Weights of a small transformer language model: 9855 steps.
Each number is 128 + 32 x the weight over its row's rms, rounded and kept within 0 to 255. Layers, rows and columns count from 0. The size above them is the row's rms in percent of the matrix's.

# layer 6 MLP gate, 448x128, rms 0.115, rows 306-340, columns 0-63
size [110 110 100 116  88 110  85  99  97 104  87 109  98 100 139 112  95 131 118 103  94 124  96  96  97  95 109 117  89 107 105 103 112 110  88]
[[119 157  86 132 118 183 134 136 147  74 106 101 166 116 173 136 113  97 165 159 193 140 102 130 124 119 127  32 126 138 140 123 106 122 107 149 128 127  79 149 199 110 116 127 138 152 161 144 108 107 121 163 144  95 149 178 150 149 189 139 128 124 122 113]
 [100  56 135 111 103 187 134 137 108 142  85 107 103 140 113 142 122 131 100 166 175  97 141 144 167  83  79 131 108 150 150 127 104 129  92  94 146 107 140 154  73 127 149 155 141 153 119 140  98  68 122  91 155 102 205 133 128 133  98 128  56 187 104  53]
 [104 158 119 163  79  86 179 144 151 116 132 158 117 118 108  50 152 129 106  99 132  39 129 100 133 114 123 116 138 133 111 139 164 125 136 138 113 134 134 134 124 123 190 114  77 118 158 157  69 167 110 133 124  80 119 147 145  89  92 124 198 161 175 127]
 [171  74  66 135 182 101 116 137 125 140 108 130  99 145 144 162 186 113 118 202 166 134 124 100 158 160 128  96  85  87  93 183 174  93 153 136 135 125  66 113 108 133 140 158 150 126 120 159 113  85 126 148 113 103 131 114 165 160 116  48  77  96 139 143]
 [141 118 118 130 128 141 101 121 103 128 137  96 149 164 113 133 149 135  90 126 170 140 169 152  73 112 156 172  73 104 103 135 111 129 154 213 133 150  81 145 106 181 118 148 151  72 116 156 142 148 179 100 154  68 131 178 136 135 163  69 123 137 156 107]
 [ 99 158  88  89  96 143 120 139 159 121 120 151  72 142 131 106  71  87 105  96 120  82 132 143 199 125 128  92 131 132  62  97 104  99 115  75 124 141 102  58  89  86  96  59 121 128 143 108 137 126 139  32 111 131 101  95 162  88 113 138 185 129 129 193]
 [117 157 156  44  47  90 130 179 109 161 142 112 130 122 174 143 175 135 181 101 144 144 161 123 178 128 180 115 145 141 194 138 118 136  80 139 148  78 125 124 164 180 133 134 162 178  89 120  94 134  95 149  65 109 144  57 163 121 142 125 100  94  67 113]
 [ 82 111  69 141  94 131 126 128 132 143 167  77 122 160 149 161 123 162 149 170 113  71 143 157 163 138  74 143 161 107 138 111 108 115  91 135  82 167  83  61  77 138 157  89 126  86  67 189 181  58 144 139 109 124 132 145 175  80 124  99 142 178 137  88]
 [155 191 132  83 134 108  99 141 117 175 191 133 108 127 109 125 174 107 177 143 133 113 105 124 125 165  88 136 138 153 136  99 113 158  97 135  95  86  72 155 115 146 133  98 221  99 100 139 102 130 122 119  95 106 162 116 137 106 177 112  72 194 121  98]
 [121 182 106 122 113 114 152  71 124 155 109 149 121  38  95 162 110 125  85 117 139 153  98 161 137 149 163  93 170 138 112 148  90 105  91  98 142  98 109 146  52 167 131  79 105 160 129 111 101  82 183 159  83  69  99 111 149 146 152  32  93 109 108 118]
 [150  88 133 168 148 141 103 148 116 133  91 136 134 172  72 129 115 105 228 168 128 112  76  71 120 122 104 116 141  89  95  40 186  91  94 151 154  98 117 200  92 136  50 129 166 137  93 146 140 114 149 152 113 153 130 104  77 140 141 104 168 135 145 136]
 [176  98  95  79 187 171 135 155 254  82  80  95 116 135 116 102 142 108 105 146 154 169 125 105 123 172 115 141 131  99 114 124 154 165 104 132 108 110 142  97 110 125 123  91 121 158 142  95 108  54 111 187 147 129 100  83 205 135 135  74  91 195 137 113]
 [ 96 139  92 136 135 121 188 116 177 153  68 156 134 115 133  76 163 126 139 142 144 124 176 155 109 133  86 131 157  79 133 134 113  94 163 136 107 131  99 194 102 139 104 159  77 134 129 163  72 156 140 149 148 162 116  96 112 123 165  97 104 129 141 101]
 [156 140 100 159 116 146 116  86 109 133 104 108  97  93 161 159 139 135  48 122 125 158 164  88 134 157 131  67 140  98  78 150 121 109  94 162 148  66  83 132 125  79  75 145 118 129 162 161 134 129 127  90  92  63 114  83 149 182 104 137 129 142 149 185]
 [130 109 182 158 131  87  56 151 180 188 115  83 136 148 149 113 154 146 114 140 147 142 163 147 156 134 145  99 156 142 145 133 132 117  82 162  94  99  98 148 157  60 104 170 187 154 129  59 145 154 168  75  86  74 121  98 150 109 115  98 117 127 156 141]
 [ 89 135 166 157 146  92 127 114 122 171 111 122 128  89 114  47  66 167 174  64 123  39 105  79  96 118 104  87 144 141 169 100 130 127  88 141 193 125 112 154  99  87  97 116  85 125 116 147 120  90 102 135 154 117 132 112 152 176 134 120 100 137 140 150]
 [132 212  86 123 168  84  93 121 120 124 127 129  87 102  59 184 111 123 126 112 174 125 134  57 113 156  92 127 152 113 117 157 141 110 161  79 115 168 171  91 139 164 139 157 136 121 115 114 139 159 135 132 139 116 148 118  96 118 126 101 196 129 130 146]
 [140  79  85 152 137 164 164 136 179 134  84 125  98 143 141 122 126 174 129 139 150 117 144  87 129  87 160  89 126 220 160 100 108  83 120 135 170 142 123 164  47 148  83 135 143  60 138  72 143 171 128 172 105 149  95 100 153 120 111 131 152 179 117 150]
 [ 47 132 112 124 195 129  98 133 136 188 141 145 129 115 156 109  93 109 118  62 100 123 180 129 187 134 135 123 114  74 135 118 122 116 113 171 118  88  84 135 122 162  95  74  92 169 152 135 129 142 106 110  84  47  79 121 179 131  79 131 111 131 101 102]
 [147 150  80 168 120 133 102 110 117  78 172 167 188 112 118  94 150 153 145 107 133 146 101 115 184  97 160 175 133 117 165 159 152 170 190 110 172 152 123  83 134  81 121  95  93 136  94 179 154 152 161 101 120  79  88 190 112 104 113  80 143 151 174  90]
 [140  88 165 159 179 141 151 138 103 162 140 101 122  65 115 133 119 135  94 188 106 103  94 117 139 108 107 100 218 138 210 150 124 128 141 134  99 189  80 213 111 123 132  86 133 140 116 156 181 153 183 130 133 156 131 148  96 124 131 108 156 149 136 109]
 [145  91 133 191  93 115 146 143  85 157 153 125 149 143 105 197 157 136 160 126 134 199 134  98  96 111 153 102 140  71  48  71 132 171 133 101 113 120 170 141  85 156  79 123 157 119 113  54  99 140 115  66 177 117 179 174 159 115 159 153  91  42  90 133]
 [128  97 144 202 109 170 135 180 144 156  70 145 118 114 127 126  87 174  81 137 144  65 139 155  80  94 137 103 117 124 145  96 113 190 157 116 133 148 140 148  68 146 154 188 165  86 174 128 157 136 156 186 160 134  88 117  87 136 180 125 140 124 101 155]
 [187  97 154 146 100 146 177 135 148 101 159 120 161 116 157 140  93 141 130 154 112 181 134  67 122  78 128 124 151 110 155  90  97 177  71 128  81 140 110 111 132 114 205 158 117 164 180 195 183 186 125  97 144 140 165 115 108 128 130 151 146 158 121 126]
 [118 107 118 118 123 142  86 184 154 156 110 161 106  92 116  72 135 206 106 134 157 158 122 155  82 176 123  94 108 213 184 118 134 101 166 128 136 117 101 104 174 118 121 170  95 144 137 191  87  87 149 135  88  79 104 161  86 129 130 171 139 143 132 182]
 [139 139 129  88 147 123 115  87 133  74 136 151 160  82 140 118 175 128 116 120 101 158 100  88 120 113 138 116 121 172  89 160 109 120  94 118 103 122 103 134 144  76  74 110 130  96 119 121 189  82  85  79 181 144 192 107 154 135 156 175  90 147 149 132]
 [122 118 111 166 109  44 101 112  99  66 123 129 158 129 124 118  95 115 116  73 142 102  76 137 129 132 132  97 133 153  91 137 124 133 172 140 166 178  84 142  98  78 101  94  96 110 169 153 157 163 127 127 124  85 166 157 142 137 118 141 120 169 108 145]
 [ 85 107  90 133  86 121 136 114 127 132 142 124 167 118 175 154 115  80 107 116 138 170 184 152  96 115 125 107 153 135 121  90 119 174 125  81 102 148 118 127 149  75 150 145 132 161 243 101 145 121 103  35 119  86  97 145 113  87 172 105 119 133 155 175]
 [127 142 143 101 159 116  95 144  94 129  91  82 110 139 192 157 122 121 146 144 174  59 117 124  76 100 142 132 122 106 155 176 141  80 104 152 159  43 162 148 139  49  83 138 146 200 116 123 150 140 142 166 126 115  93  63 136 144 126 105 110 130 117 144]
 [163 157 168  61  83 207 121 117 126  94 140 225 151 103 156 124 133 114  94 136 133 141 142  82 164 102 116 188 148 153 162 120 175 149 137  89 114  96 111 118 100 110 151 188  81 121 143 179 103  98  79 130 110 126  87 103 120  91 192 116 176 139 124 111]
 [107 122 151 180  62  82 148  79 166 125  95  55 177 140 167 193 108 215 146 131 140 132 138 144 130 102 103  94 156 151 109 151 129 105 110 120 136 155 118 156 208 148 156 131 129 165 135 174 140 110 117 163 161  80 177  87  50 159  74  72 114 134 151 117]
 [158 157 111 116 147 138 119 114 156  86 115 161  92 161  81 139 103  65 118 106 167 151 211 182 167 124 156 174 106 171 193 128 115 145 118 127 121 137 144 174 171 134  98 130 157 184 157  72 156  69  87 169 105 134 142  93 153 142  73 108  90  91 105 112]
 [ 62  84 115 114 128 128 107 101 136 166 124 151 142 130 164 159 141  73 103 174 175 154 113 144 125 164 136 115 178 126  86  60 100 121 153 141 119  94  78  95 151 129 217 106 123 133 121  56 174  99 123 159 106  60 162 142 127 114 112 113 135  80 130 152]
 [125 137 146 124  93 139 117 161 138 112 147 153 169 114 212 133 133 144 104 134 140 117 137 103 141 149  89  71 132 152 104 120 165  63 104 117 104 180  84 125 122 163 114 145 135 186 158  95 192  98 140 119  94 118 208 120 105 150 125  89 127 157 117 141]
 [104 114 143  33 134 126 116 171  98 133 145 105 137 129 132 182 119  82 138 150 142 152 134 139 178 129 120 126  95 159 140  69 102 175 110 111 129 116 142 139 103 121  52 150 153 116 159 117 142 182 158 125 119 177 103 130  56 147 212 145 130 117 154 116]]
# layer 6 MLP up, 448x128, rms 0.119, rows 306-340, columns 0-63
size [ 98 116  91 109  86 114  79  93  81  89  93 105  92 102 133 106  88 122 123 117 106 121  99  99 101  85 104 120 105  78 102 108  88 106  89]
[[192 107 160 220 136  90 155  94 164 189 151 157  97 164 116 176 123 206 108 131 118 156 126 138 112 140 101 175 121 127 189 126 142 156 165 149 133 191 195 120 124 118 168 157 109 135 147 134 139 109 113  84 184 139 160 136 106  72 106 159 167 123 122 126]
 [136 151 189  85 104 117  86 112 124 110 136 110 102 121 117 145  91 159 171 103 159 102 191 175 117 101 172 118 107 120 119 199 145 144 109 115 167 163 117 166 112 130 114 168  88 126  65 130 182 104 119 159 166 224 113  53 137 110 188  95 174  64 161 122]
 [140 116 135 145 168 138 210 156 122 164 141 127 156 113 132 123 161 109  99 112 146 111  77 156  87 125 130 178  91 124 121 107 147 155 126 149 117  72 103 148 119 101 120 110 144 118 137 116  77 136  83 190 112 102 107 203 120 126  86 104 170 179 133 118]
 [137 197 120  96 176 187  88  78  93 156 147 107  73 102 109  96 143 129 115 134 147 107 163 137 123 203 131 173 157 151 100 115 144 168 177 144 102 141 200  98  76 124  85 114 180 134 100  58 130 142 107 124 154 115 149 165 115  98 152 152 159 161 128 148]
 [122 142 159 136 152 147 146 136 186 108  92 136 165 115 119 121 122 122 138 146 128  58 148 165 144  97 154 111 114 108  65 122 115  90  98 158 126 113 156  90 123 138 157 136 185  75 114 102 142 171 160 147 150  57 127 170 171 174 124 155  93 143  74 145]
 [118 123 178  97 141 109 126 133 134 142 100 126 135  90  97 106 172 151 169  76 133 122 106  38 139 113 139 145 122 166 165 114 135 171  79 160  72 121 153 111  69 133 143 122 121 128 166 147 161 111 151 176 173  77 123 104 146 153 135 146  79 134 117 142]
 [150  97 128 140 139 201 112 152 168 117  45 130 101 116 107 102 162 134 133 129 118 115 108  88  88 159  77 113 139  90  53 155  75 145 162 152 126 137 175  91  93 147 152 123  92 120 127 119  94 115 166 144 166 132 151 121 172 150  80  88 158 174 182  97]
 [129 153  66 166 140  83  85  97 102 133 148 122 138 137 132 172 142  92 161 126 132 184 182 115 124 148  95  94 148 200 116 117 143 165 153 178 138 155 128 102 170 130 135 170  84  97 143  97 109  69 102 163 118 122 100  86 141 101 140 136  76 170 157 143]
 [ 87 156 196 137 138 129 171 107 112 117 144 117 143 111 149 105 140  34 120 113 118 104 144 110 126 175 137 149 105  30 172 154 139 122 101 195 106  80 132 134 131 189  97 157 192 136  67 115 127 144 150 110 104 164 135 127 103 131 163  63 139 171 147  99]
 [115 129 129 140 134  99 124  92  98 131 160 156 167  94 119 123 111  79 105 112 146 107 146 150 130 133 171  97 156 193 128 146 123  82  84 125 133 100 101 195 126 186 124  88 126 126 129 144 142 111 201 146  98  77 158  88 119 157 191  66 140 142  94 113]
 [ 78 182 158  93 146  82 130 113 209 154 129 106  84 144 123  90 121 158 105 172 104 121 145 143 148 158 145 144 148 149  92 126 144 153 138 108 143 162 138 196 119 151 147  96 144 125 170 127 187 140 129 132 151 103  75 121  96 156 142 174 144 153 155 138]
 [127 128 100 134 114 144  94  99 113 104  94 165 114 152 104 149 176 100 161  54 156 138  90 229  90 147  84 117 149 162 168 187 165 100 156 114 116 124 204 147 106 136  97 114 102  70 178 152 108 166 161 135  82 154 175 138 195 152  80 147 136 148 124 142]
 [158 138 151 142  85 125  62 141  90  96 170 145 145 183 125 175 135  97  88 149 127 181 100 118 198 123  96 134  64 115  90 121 190 165  76  39 140  92 140  97 137 150 116 123 150 124 115  47 119 146 131 128  95 145  98 131 128 127 104 154 111  99 133 121]
 [138 135 119 110 140 100 161 129 126 150 121  98 139 134 164  83  75 134 134 153 155 153 152 183 173 101 107  87 175 170 109 105 164 103 130 100 121  80 178 131 150 126 137 144  68 141 163 142 171 151 112 177 129  83 137  89 114  85 121 129  30 138  82 138]
 [130 111 200 143  82  93  95 115 167 191 101  99 147 143 117 102 183 135 142 117 119 135 144 184 145 148  75 157 173 176 159 190 127 182 143 161 119 150  86 139 156 124 135 109 190 169 158 138 143 115 163  98 129 134 114 136 136 143 134  45 162 136 161 172]
 [163 158 154 159 204 142 119 143  92 152  68 138 139 152 113 141 142 179  97 131 147 157 133 114 158 197 120 116 154 134 121 125 129  96 161 142 145 147 119 114  99 131 129  61 112 134 148 118 111 121 177 153 130 154 121 220 172  80 225 109  92  94 113  99]
 [110  99 150 112 123 174 107 163 118 122  91 171 120 187 112  65 111 126  94 184  61 168 151 173 116  96 144  92  85 171 115 167 155 102 112 132  91 128  92 132 125 127  92 110 155 193 141 118 150 160 148 115 101 113  59 130 134  95 110 118  58 112 150 128]
 [146  80 110 169 112 103 110 130  89 166 127  42  93 152 154 116 135 170 114  93 129 167 170 129  48  83 136 156  98 133 138  76 128 142 134  87 129  76 139 128 105 150 116  79  96 151 185 132 143 150 123 153 153 121  94 156 195 201  91 184 126 108 137 134]
 [ 83 189 153 158 108 159 161  95  92 199  96 122  89  93  83 140 119 180  99 112 106 123  61 158 179  61 111 101 137 164 133  95 158 163 171  95  93 145  85 146 126 146 175 162  61 110 109 121 124 137  47  69 115  93 150  84 130 102 128 129 110 147 118 177]
 [131  95  84 104  66 146 161 122 184  69 154 122 148 135 169 141  75 159  68 103 156 168 148 156 170 114 146 145 185 159 108 122 145 182 153 108 142 130 145 133 142  93 143 144 190 212 136 118 108 125 133 172 188 137 111 147 158 101 144 191 119 146 130  97]
 [134 125 142 148 139 160 182 130 190 106  98 108  60 144 165 112 127 123 100  71 139 153 100 139  78 209 113  74 140 136 167 133 112 120 156 174  35 136 116 131  48 153 120 159 107  98 108 152  93 154 190 145 105 149 109 142  67  91 109 113 165 144 135 156]
 [125 148 115  55 138 161  81 149 159 147 110 151 124 117 160 121 158 110 132 176 154 122 132  92  92 146 106 102 142 147 149 137 100 112 115 109 157  80 136 214 140 119 176  55 145 120 172 116  61 105  78 142 215 145 186 119 105 128 116 101 159 216 140 173]
 [146 134 117 140 114 118 118 132 128 133  75  81  80 185 126 124 136  75 139 171 123 177  92 188 107  73 114 158 183 148 130 108 127 138 148 162  83 174  69 105 174 110  63 123  86 113  75  99 103 195 114 136 130  83 147 145 118  70 132 146 126  96 131  58]
 [144 161  40 168 201 140 121 129 126 170 167  67 128 133 125  88 124  64 104 138 131 103 116 111  91 159 147 132 102 176 112 120 166  96 112 134 191 126 126  67 107 152 102 124 170 160 118 116  94  79 129 136 123 166 133 128 190  87  72 167 132 140 143 182]
 [111 136 148 168  92  86 141 117  89 142  97  75 132 124 112 100 144 127 141 127 134 110  72 114  84 147 140  91  90 105 123 178  58 138 146 166  88 129 105 119 127 140  61 176 120 161  90 170 110  68 102 144 130 147 138 105  72 152  97 140 134 135 138  92]
 [112 131 175  97  71 189 106 131 102 124 160 144 125 168 142 113 152 114  75 186 132  61 107 140  67 159  75  89 175 148 149 123 128 142 164 131 114  78  79 150 135 162  90 203 157 146 154 141  99 109 111 146 107 187 157 146 137 155 115 163 112 195 118 109]
 [185 161 111 124 126 101 169 129 136  89 138 146 149 105  84 140  31 151  61 149 163 129 125 131 158  95 162  45  73 148  47 125 118  86 132 106  81 148 141 140  81 136 135 105 101 115 112 138 180 175 116  89 133 134 127 142 141 192 145 144 128  92 118 180]
 [147 134  64 140 164  69 185  86 161 141 149 144 167 110 155 189 103 112  48 139  88 169 185 136 123 123  99 185 126 168 102 128 183 152 139 116 173 115 114 108 140 120 119 143  86 173 114 124  83 141  88  80 122 147 162 140 133 135 146 152  73 100 133  94]
 [ 99 132 138  97 111 143 144 130 127  66 132 109 153  84 147 108 121 164 144 134 105 139 148 173 138 128  97 141  79 117 128 126 109 110 101 143  74  61 132 119 167 176 118 167 128  85  97 117 169 140 133 181 101 145  27 157 143 146 161  87 110 113 150  97]
 [140  85 107 153 109 130 158 140 133 119 129  57 118  93 137  66  98 133 174  90 164 140 150 121 136 148 168 105 102 131 107 183 137  99 118 179 107 203 134  89 157 134  87  62 200 134  97 126 119 154 137  87 147 137 115 145 122 152 107 105 104  80 133 114]
 [ 94 132 150 169  81 161 118 105 109 108 141  43 112 181 160  98 121 166 122 144 108 203 118 145 151  89 101 132 146 137 132  56 170 130 112 148 118  99 124 116 154 104 182 118 103 151 189 111 190  88  93 144 161 146 157  87 114 146  75 143  89 162  87  97]
 [ 69 200  84  68 143 144 102 141 104 126 150  92 153 154 134  94 136  41 162 151 145 174 160  72 145 139  72  65  69 145 139 123 125 150 162 159  93 121  96 124 154 108 107 131 173 121 111 115  95 138 158 138 147 155 171 108  80 106 123 181 107 101  73  73]
 [206 133 161 159 121 142 158 150  94 119 139 138 118 154  96 118 116 164 147 122 120  98 115 161 126  78 115 113  60 139 168 203 147 170 126  99 120 150 171 145  79 124  87 167 149  85 143 197  75 165 108 115 179 167 112 138  95 125 152 119 131 127 103 108]
 [ 94 114  42 157  66 151 176 185 157 194 143 143 133  93  99 151 198 106  66 138 179 205 121 151 149 196 153 130 152 151 125 144 180 126 135 135 123 131 163 150 139 166 147 147 194 153 120 122 146 105 167 151 123 109 122 135 120 111 113 130 119 140 112 151]
 [132 132  99  76  95 128 172 111 102 160 153 130 169 101 152 146 105 158 158 139 113 131 157 139 107 106 155 136 133 157 112 166 139 138 170 131  88 137 121 119  96 172  99 124 116 115 109 114 136 166  87  91 145 144 113 140  67 171 129 130 161  82 109 124]]
# layer 6 MLP down (transposed), 448x128, rms 0.0866, rows 306-340, columns 0-63
size [109 106 103 111  86 113  88  94  91 112  87 105 112 103 139 100  92  99 123 103  93 106  87  88  98  97 106 119  96  95  93 100 106 107  87]
[[118 105 145  55 136 144 129 140 134  91 109 143 112 120 114 121  83 131 156 178 145 132  69 153 146 157 127  44 138 175 172 141 157 132 124 134  93  86 149  98 206  79 127 194 178 166 199  80  90  73 144 123 138  69 144 161 170  62 139 137 121 108 132 134]
 [109  69 123 139 124 139 150 180 152 115 119 158 189 172 114 121 134 117 108  78 127 132 126  60 109 109 106 104  81 187 183  86 146  90 137 106 156 154 155 127 125 143 105 113 159 112 144 129 149 149 194  97 106  26 135 215 141 109  73  88 121 169 135 131]
 [128 103 139 127 111  91 123  76 120 129 178  87 146 118 136 205 139 111 157 120  79 154 172 164 100 110 122 156 100 123 127 118 123 156 184 147 156 166 161 150 106 128  45 131 146 149 121 133 137 139 122 127 148 121  87  64 126 164 128 112  94 101 130 105]
 [132 107 162 138  99 112 129 170 115 183 132 131  62 154  84 115  67 111  85  88  99 103  70 133 143 157 167 100  69 119  91 139 130  87  95 134 112  80 118 168 143  93 119 134 125 144 127 160 105 147 178 166  60  74 161 125  91 115 101 145 132  91 130  76]
 [216 147  83  82 175 177 139 139 140 146 104 166 167 110 132 137 148 137 128 102 122 148 101 163 140 142 124 141 160 171 146 111 146 138 106 117 150  95 152 123  14 111 143  98 121 110  98 184  87 151 114 110 146  54 121 131 109  63 134 122 123 138 187 136]
 [100 107 120 123 139 154 170 106 159 151  87  77 134 109 149 123  59 138 111  96 122  74 141 129 121 213  84 122 110 222 173 218  85 165 144 136 127  94 192 130 108 160 117 125 134 134  87 131 131 129 115 122 142 189 130 113 170 119  70 101 131 115 119 160]
 [ 94 134 146  35  69 105 155 102 132 118 118 143 168 179 171 127 137 115 163 113 108  63 149  91 176 145 114 134 170 117 178  93 157 120 154 127 139 128 171  58 172 164  80 189  93 130 129 122 112 128 116 117 134  98 140 143 131 171 149 144  59 140  83 109]
 [143  90 137 134 131 101 114 153 174 134 124 146  86 147 113 114 153 156  71 141 127 138 134 141  91  34 117 130 132 115 173 159 134  63 157 130 147 125 135 119 192 141 162 119 149 181 208 168 118 149 111  78  84 128 137 134 139 168 141 114 126 117 132  49]
 [ 90 132 180 156  82  99 141  89 121 130  99  76 193  97 101 186 134 169 108  96 138  94  89 109 100 117 102 155 140 111 189 120 131 131 126 136 133  71 130 117 134  64 119  91  92 163  99  88  78  62 171  88 134 123 135 202  98 151 133  94 193  78 151 130]
 [185 127 118 114 159 141 112 186 127 117 135  95 130 174  83 126  74 103 135 149 143 150 146 165 100 122 122  95  50 161 136  99 129 152 158 128 152 120  88 144 146 152 150 154 119 110 103 102 110 106 105  87 118 153  72 140  95 147  74 116  91  98  86 185]
 [119 116 139 107 111 126 156 151 110 119 122 141 136 129 183 132 144 148 112 145 150 101  91 119 110 139 178  65  74 157 133 135 112 113 201 176 129 157 102 138 173 133 100 154  98 106 131 165 134 129  92 145 109 118 159 121 141 159 128  90 168 104  87 105]
 [108  99 112 149 116 168 145 207 113 173 133 182 125 151 134 113 180  91 132 145 115 116 134  87 156 119  87 164 119 116 158 155 200 145 143 183 155 122 115 184 127  84  93 138 184 106 127 177 150 167 115 128 182 126 126  82 146 103 129 149 161 122 143 146]
 [113  56  94  70 132 147 151  71 166 101 117 136  92 153 159 122 162 167 142 171 135 123  54 169  95 152 114 184 121  99 104 145 129  92 105 100 138 123 175 129 134 150 132 179 144 145  97  83 119 147 142 128 129 147  72  83 112 124 117 107 124 113  98 151]
 [129 110 129 158 145 150  88  91 102 103 197 147 124  87 107 170  70 137 145 131  99 124 101 134  99  63 102 179  94 135 173 104  85 124 114 155 127 136 111 123 156 104  74 118 205 171 103 134 134 113 145 147 157 114 147 113 173 102 172 139 152 122 139 147]
 [ 91 155  91  84 134 162 183  89  60  40 135 144 137  75 126 141 127 117  52 131 131 100  78  94  76 123 129 165 103 154  94  85  98 135 165 131 145 153 198  92 130 122 119 143  98  62  85 144 127 169  51 134 124 164 146 141 140 134 156 191 128 194 100 108]
 [120 149 100 133 159 147 100  68 193 112 123 119 155 171 149 133 107  98 141 202 116 164 226 150 164 156 181 119 133 132  97 123  85 174 157 130 114 138  80 107 158 104 113  95  76 145 122  86  90 169  87 146 119 126 105 137  91 202 121  84 123 127 148 121]
 [149 166 108  92 155  88  95 147  95 130 146 111  85 138  78 205 159  94 122 177 141  75 160  87 148 137  95 172 150  53 130  85 132 175  89 149 156  98 135 159 157 159 100 166 100 128  98 118 124 134 125 108 127 152 145 155  73 124 146 105 177  89 103 140]
 [128 119 172 124 118 134 147 113  76 139 127 110 109  97 163  99  82 154 159 148 150 114 165 142 148 135 110  99 109 153 156 180  89 139 133 151 127 116 136 103  93 131 133 125 129  78  80 184 166 129  88 115 150 159 120 129 114 126 123  92 113 183  75 101]
 [201 100 118 111 116 107  92  96 137 140 159 153 122 178 190 112  98 110 175 120 108 121 161 145 145 153 170 130 103 107 160 132 110 142  72 145 161  79 178  71 110 102 111 138 177 123 175 101 155  86 130 164 111 123  50 168 176 168 110 132 149  89 140  74]
 [121 158 193 134 122 113  68  58  49 115 136  94 111 142  78 105 147 122 130 151 129 136  47 124  89 125 124  92  74  70 180 126  94 113 143 159 130 145 142 147 114 114 161  98 115 153 107 175 143 119  81  87 118 184  37 138 117 164 121 156 166 108 132 151]
 [129 108 153 109 149 143 101  97  97 140 184 184 137  99 110 115 120 148  98 172 100 114  94 170 145 207 158 112 139 150 168  91  91 121  81 158 169  75 148 113 149 177 110 117 141 139  70 185 137 175 153 105 210 146 179 109  78 148 123 115 151 107 117 140]
 [122 174 138 107 129 188 115 132 161 113 131 129 132 108 139   2  87 153 142 131 113 102 154 154 141 127  45 124 105 182 146 180 125 133 154 154 169 114 112 155 179 133 114  88  97  76 178 177 132 151  78  66 113 121 120 103 136 172 114  94 190 171 151  95]
 [101 131 182 135 186 154 137 103 139  43 116 131 145 112 146 145 125 172 138 161 125 127 177 101 126 192 133 150 140 167 161 117 118  72 160 147  39  98 186 124 106 114 164 150 157  96  77 115  92 146 158 141 148 190 184 126 109  95 139 108 102 124 139 136]
 [128 145 110 165  46 129 137 113 105 104 125 157 125 115  69  97 134 127 177  86 148  69 143 106 108  68  77  84 133  88 122  99 145 129 183 144 144 167 110 153 106 101  92 131 121 101 130 117 123 148 117  85 127 123 110 185 149 152 135  56 130 104 104 124]
 [137 141 106  61 126 119 116  70 172 133 133 121 188 206 180 144 138 146 135 158 121 134 109 141 163 106  83 170 144 102 114 137 132 105  59 134 101  87 166 129 138 154 101  74 168 131  68 107 112 156  65 146 163 130 134 117 131 119 149 143  74  87 123 141]
 [138 135 151 127 101 130  85  89 166 174 143  99 168  99 144 152  79 176 123 108 160 191  86 111 134 117 159 113 115  78 119 111 147 133 131 130  97 150 175 125 141 111  79 149 188 116 118 133 116 137 171 135 124 125  87 109 127 157 144 196 124 146  90 110]
 [151 167 125 130 121 171 172 106 188 168 153 108 115 141 111 113 141 127 114 145  88  92 186 159 118  95  84 153 110 109 139 144 156 105 120 126 138 143 133 117 174 156 170 122 112 134 151 185  66  92 185 123 110 122 123 116 138 200 161 113 152 101 119 150]
 [103 137 178 175  59 158  70 152 121 112 124 123 101 144 125 100 120  77 158 157 123  72 158  91 105 104 148  91  86  99 160  82 122 105 179 222 142 155 101 124  89 194 164 134 151  93 152 117 173 112 140 134  70 131  61 120 163 169 144 135 170 134 103 151]
 [206 141 108 153 154 141 110 157 130 101 124 144 112 150  85 141  48  83 106 145  97 174 112 153 132 141 154 128 107 149  67 126  88  98  94 142 118 125 111 122  97  61 145 105 168 131  93 130  76 159 115 121 128 126 196 139  87 188 152 110 133 167  93 133]
 [129 110 116 101 108 199 155 101 137 165 110 146 104 111 133 115 122 144  89 153 128  87 110 136 116 120 105 176 144 144 156  59 147 135 150  77 164 177 133 178 116  95 180 157 109 142 116 171 144 105 121 158  44 141  84 176 170  98 135 130 195 125 111 100]
 [ 98 115  60 169 186 169 154 125 127 131 126 218 140 137  82 130 107  97 161 133  75 128  73 143 128 137 123 178 105  91 100 154 100 121 142 160 134 136 109 106  58 137 145  93 174 168 104 130 118 118 132 111 142 148  83 170 154 139 155 129 132  65 119 140]
 [137 131 179 162 128 137 125 130 159 154  78 108 180 129 127 183 147 137  53 104  93  41 104 111 157 102 160 166 139 150 109 139 200 133 139 125 130 133 157 118 146 156 147 151 147 106 158 146 185 144 140 142  66  82 153 145 205 146 137  89 141 143 124 160]
 [125 115 103 104 105 130 147 172 145 135 102 151 106  95 142 155 133  94  88 144 153 115 135 143 140 156 145 101  96 146 137  55 103 136 145 136 113 108  72 125 105 166 158 115 104 134 121 125 135 114  96 148  42 115 198 158 140  96 152 118 145  84 133  97]
 [125 106 177 130 163 125 134 107 131  80 110 113 128 130 125 143 152 125 161  96 137  52 167 114  94 141  88 111 148 226 160 157 125 195 159 104 188 157 108  71  92 162 126 118  51  94 204 141 117 118 114 112  93 163  74 137 187  89 126 112 121 168  75 107]
 [ 84 104 188 169 187 173  70 108 131 166 120 117  89 154 184 120 174 187 147  97 131 114 157  73 136 144 129  51 160  70 147 147 119 133 115 157 139 181  78 155 140 146  91 117 134 134 162 130  96 105 148  68  83 137 127 109 137 102 119 163 162 158 127 168]]